Part of a small language model's weights.
Size: width 320, MLP 1280 squared ReLU, vocabulary 22710, 28.4M parameters.
Training: a variant of Adam for these matrices, 436M tokens, 3711 steps.
Each number is 128 + 24 x the weight over its row's rms, rounded and kept within 0 to 255. Layers, rows and columns count from 0. Numbers have three digits each. The size before them is the row's rms in percent of the matrix's.

# layer 9 MLP up, 1280x320, rms 0.0683, rows 1209-1279, columns 32-63
089:140143075104155119119178114118164188144111130109100115099099118159170152123172101147149108168091
103:169110117081143105134125174128105142156087153102108133143137125118132123120166135140140110136106
110:106107123123132142174206138134164146129112124104098097126172108107135115172107142105156141100156
094:077161098157108140126137119134131157153125132106116098111135096111139129148119157101084145140154
111:138123122139138116125142133084152109147130094109145165135095122134095134101151145103124155157092
108:126150104172121106128156103129133138130124144125068124107114118100150135146149144094144107109120
095:105124130162139129157142107100164113110126135117159180142126111121133139119124155148110158110155
098:091169129102110135101149142105097135122124132113121116165135111105104140151166132151150154177139
120:107130115079105135065195122098141181152123127097165108128120123106108100150134145129089094114106
098:124125145125077091150153139158099136130143143129120116187168098089147182115151139150117140142108
099:151113149103135127110142130116149182114118130106127127137109107125134156167119135114109113156125
120:139135107088125102119152126146134147161096148113078103128150102111127159120192102102141089129124
092:117140095131079082128166133098142123184137135109129131144114079100134120120148164143113103116165
080:137101134132126113143160164134136156120120158118101131136159074116141171090101119162141126134126
107:167165121155142165140134138138135120122127132135128104152157111110105111174139149130119132143143
105:126141134107160096171140154098102144156185094065105104126113134124110107131109142155124108123145
090:096125103137107165120129128116142124084090104120132155110106132125144164125164129145136123147132
119:146156095109132107104145132101133135184122125115129124131099125117091125130116124135111169139115
100:116132061104153145146128110172146123182099111111106122179089077144102119129147097133109173117092
096:164131151087102124105193168131158133106158118136112108132188144122161164200117137157099104133102
087:109145122087129136148138097116135125114094129111128166153111126153123148131110104127136175145129
085:144120078174161151087138133123136124157097156146128167147134095138153141111154113113102118153102
092:111137079157115124150121129087118171132125136103138082179107136141168117141157131124147079132092
092:185151084144164163087105163173113144099128108080100099096125108076132114143152154145112118152111
112:130131136073067134140165126133122132153106089092133140140117121124104146147141185155133122153133
099:125123110181078164121154081103133170181138181152148065125160125148152137120140159123141127123155
087:114142122121118131113120113092123130127105104121162087120120119106137133140104165092106096134159
094:170130138130079129127138134168126154096068118131081127111149122172109118164135134102139139177143
118:105139122105130114119159124164147133159111160143067104131136107142166155119161123111163134129108
099:152113116119140142123138139117114110139152095114080126139143119115135127114137122116133147137151
091:130088122134131130114164176126198128129094106102139142141100105103123131120137146116080147157114
090:152130115135133093093110133150107085117129120111143088130144100180114136107110113153134163115156
105:088117096097125110126169110111115171117154154108127125110141094153139116171145150122085107128113
101:127153161121124084145135103131123152134135137097156092137169095135116105103104150165085168111119
101:114166085126105136148140128161146177134119167099124075111176109083161101151113163113115133104133
105:148161105160123140104157164109137185152105104133062157161116123133145111134111156104141139153149
095:133145130114116117174123163121114143162118126166124153165110102113102142164177139140095128123097
105:146104121142095106137132123089122164115135133104110093162144124103188132188120128132127134156096
107:136118150133100128158147130113103096152113142108127110152140116086112102124156120152124160134145
093:157114126134137080141153150146108148161117148108098104136150100128105142137132135157079150132141
099:113153112121102128156152091148123120124128101090106161115158099126103134124135149104116097156123
108:126138119054093134181160103128131101142139178084094177125172120106111115124144129159112117155152
113:140155095101123099092151133138160156107161152099119139133130136102110146092135197081086131126114
085:146155110151119158112189123113137125139108137118126150117161135103139141160134168134168130125121
092:123167121144130147124155086127083154125092127107126148112145106119194121105187135163106153144112
098:137145076147062130157151144100123129092159154119076116128136133139164119170136139130155120148101
094:132174121160130122128115137121120138193090090137140134127153071128096108145129148143162138131120
084:152120114113146146135128099117146099112122128123115101147131076124129151155098142151096116117104
109:139098103093142111089150132121117148129096183127119112152144096133164130146135179133096143168124
095:184164140140087130132169139162157150158125160102108096107205124146149132141134169123121109184148
104:114115095110130138115131136148089159150122160142098112133112103089137173141144113068142107147145
090:130174117119111123182140098137135161148101141151158135140143105079115169180107127121137095130118
115:129163132085154119109138158116126157112134133135145115135148099143089145114146125107083104166149
099:165140143105073137148162067104109143108158105096130121098162111141138111116159123156114151131130
106:109123142124154118114115150121140111119128095144132106128110069160127147118131121154127110117154
096:171148110126132131112129164109135101176090171112104114149171080081130133110123111111123114130117
098:137104095137114150089132116133106152108129117137107142116108110113156124120112119124116102154139
095:183122107153126105094153124104129126163102139155085122115109102093143132144160175133121118137075
083:135149105122115166096124092109142105104130118091140132094108094123103180127139115105150153127159
098:131117144111128127157155110132160136117109120102118116164131099051109149102137141157137148106150
103:157153102124112133130151172082094082136099101111135134117116135120101117097178141172143103170078
101:112115133101101117172135177147102124129105122155136101140142104121136119134159130103101168154144
109:115132083115117115097143142153137150145045108167122117095167093140136082143172096096113158122153
088:110182173136139138152134110116145127164132122138164106167114106091137149134093092093129143133138
124:113150080118088160135156109114104122100134146118128165124136140158143082140131147093129127170071
100:143176133198132097113179139107149158141122117148138122131129103151138107098105119144084135120111
099:126138120101115163172182166053156131145131160126107162137135073112069168136186164116129127098134
093:126145125117113119123165095112122131099149138119076116089118116124173127094143128137080112184082
112:123096103088133110101135153143101092139121117153119139127133129123164096144127135173110160172086
106:113102102071149103123106123117101097147100134128125137137154108169141104117108147157125150181082
093:125121142131160125122146173118106099123116071168106120130158091123090095135126143130150127148112
# layer 9 MLP down (transposed), 1280x320, rms 0.0598, rows 1209-1279, columns 32-63
093:129161170178169170084117166123154159124142156099155097133115105157129124129107112149152154110116
098:121122165099144125102107115133131094078125140110117111072071129126074151137140147136157106112124
107:166084081106137151117111110147136121096128080144129106145153146115097125139083187089125145160180
095:132151143131146096156153161108185109151127124115140157195147143148134084127161102146120129152139
108:110104143161120109144105147095152092094174128101197132150132159113154166138106137126146142118082
106:139136137137108131106120151158104160139090141130117156123180163123128128101122145166039149180130
096:129097134149157156151152124148119086120131130106124085131155113141113099139115125121159144082153
097:120115149098105124111092117125165147093115089128145095125148124143130113102104160150137159110135
115:127126138170088089149110170129112143100152102082122132099139111200107130140112145079112135128137
099:153134183132088156114132094135129142141158153111140129148160105115160140140179143125156167119116
099:106087133164144159145159141184092131121085096128067108153106142141174129101107135131145108175130
115:145113123155126117105131103153134098137117166142116118151113099131163130131103115096117140131141
093:101129093154172137120089104151133112098155126103096145126091118104107147126093165133139122172138
082:132118151110146170116140112114107153135144127132177124108112132155063126076156116153141156157144
106:137142126150092150134132082156148131130124143153135170149173147179144107160168124131130102089165
108:157136131118166140121146115178102118158108102110119143128202102107139139098084105133089148039128
087:148090163102059154111156081110120126125121115128075143168132155108137135128136139108141098155117
126:105130141138123137155128108112146149144097135107126096162149150128134139144139095150123176140140
101:156148108131172140119155170152100127151105094143106123134135098155145141111083159089123145152088
094:150133108118150091138131144107165122111175130114107135150129106128153155083145117108105125099094
089:140108122154130137126141157125098103147177130089136110084147073133149114141121143143120112149125
089:136143118120145119109085099128101091159144101112154095136117123151145137142114118148110113095139
094:141121124210143083136090153163132146149117150122100146127140056158165113121147162155135115124098
092:117140113100149169130117160130157118152141121135163111131114152110092115133126131127150106133111
112:134145090120127138129125097087207129125113124081101123116171134166114129143147123177137122111104
104:158134141091130132088141135131138091155103094126094107128095135166140140114139131118075098081134
090:161096160203120074161128156077135166117099130132094142146166102142117155128120123144150098157129
102:124117120133116161129138140127116147134125209049129137097174162089120113126098130118132146136151
113:107173140104118138137137079195141106110129157088076101155163097135117130139103139092141145109131
103:098122134102112089107146109139164110171089150093119134143108107170111122109101126114092118098124
096:150118129121099168142127078157137129132120156131157140117095112116090129112107123111132141112135
089:124109105099157156121143123173136130146154136119154118161144126131115122127078118118129120132096
102:150135114178108124151125131117109103118134141093084147120121110154108133134150130133146119120117
097:100105080142125174137142154132142120129137115152096106107089149119137135138112131115160108118141
099:165119138146138100148134161132114122094145125100095131114134154140136191136141147138086128088108
102:129125114161129126090098176128094130130123147130115138119143078120067110152133107156130113072119
089:154101142122172126099110127098127093129147138122138130161128142139126134107112132121177166161082
106:101131140122156117096132099110112154125154134132134116154147178085141125137108091105158105084139
098:135137118105140115146132104122104148123131171134120130146149139159147164106110137152140094143141
088:128126105120148142130104094120099146125118105118159119112106158103133132086081109078147101097117
105:106147126166117090125087126144138096179109146119156123153122145136114129111133121122164143088117
105:097132156120120130160106090113124121095132153089130142128136143103123145149083123120127102119110
112:161113160116125090086092102150125152129111137135141140140132125098093112158136112149094113105118
095:139143178169120098137108160106122139100156160170161135158135142134108099077111130102119140136110
093:140104125083110082150160130144120141136151106176140115146123135108089115156100136121097137108133
089:144140104133107107142114079114124124133155148132130156136098146160126141144093156147127090123110
098:130089122079136128142149154129116116093165126131083131111061153148181181133100119108094112142132
089:105103117096104138156138177123067123133170076136114177090105140132147069120125086143174144137123
108:111125109141153123126148119109124109090109072120152108137126110087108139128134104169137119136143
095:126115125130142141107153126104102156118144174154099149148166147102180176091087135147090138160162
102:093127122137127167145112117120108142091152150136150153089096120090126089120132137156158131106147
092:098132128102161124114128136151139145120140114138145110135172099114144113147121143138153135136149
114:124149125140141181094136123141139159143098159119109134126132147124139144137124136172149096149147
101:167118128117158116101125135157113082146132117137131068145127117117137125132152086140158138152127
106:106162147107084143094109094165096132126137123122149157075129138162102150112106093083118157120104
097:130153082119147166112141097094145112135078099124093141124134151136096128102138147103144130119070
095:114107143144156171134097132141171132150069114145100075119144075097137113174154144147136146123125
094:146181146116145098133135148090112139119115137099140144115142133177113102134133101136076146129120
083:136115105089168129120153124138097157175162105158094152146113143102189120129142150100149134149110
101:139153136135154124122141087101105148116103124118138145112144106118126178102102145137128132114109
104:123145151083116110122129128100139142114141094129111121120143138130123125109161160181120100112121
094:159138148153136137125159126142140112081126135118148125107115108137116152122121128127146117112123
114:107145126133128129089109072120161114123114153129138166108162135089142104109155124101098124085137
087:112105109111150094137095154102095112123132135131112111122159157134170138115166162139128095158134
117:154148148139100103149123139130103159159111117133129071141131092133118101130128092088130190163146
104:122113101133139156127107104172142093124115146159105175129117166155106144147118132118131155121116
103:101153140138122141122141117097149144123105171126145095102138139144119110086129120174117148117141
088:086100130091129165131096124119142130117136099119144098103137139153087124104143109148142118119147
102:145155129133107130130156121125107131093118112094165112158137079136125107091099099145093094110118
103:143073113096147121150093111115132130099130132095135095182153123118103149063118115131123155103124
087:152105132153139132170100142120166174105128118132126124094134128160141136139127095136105114128141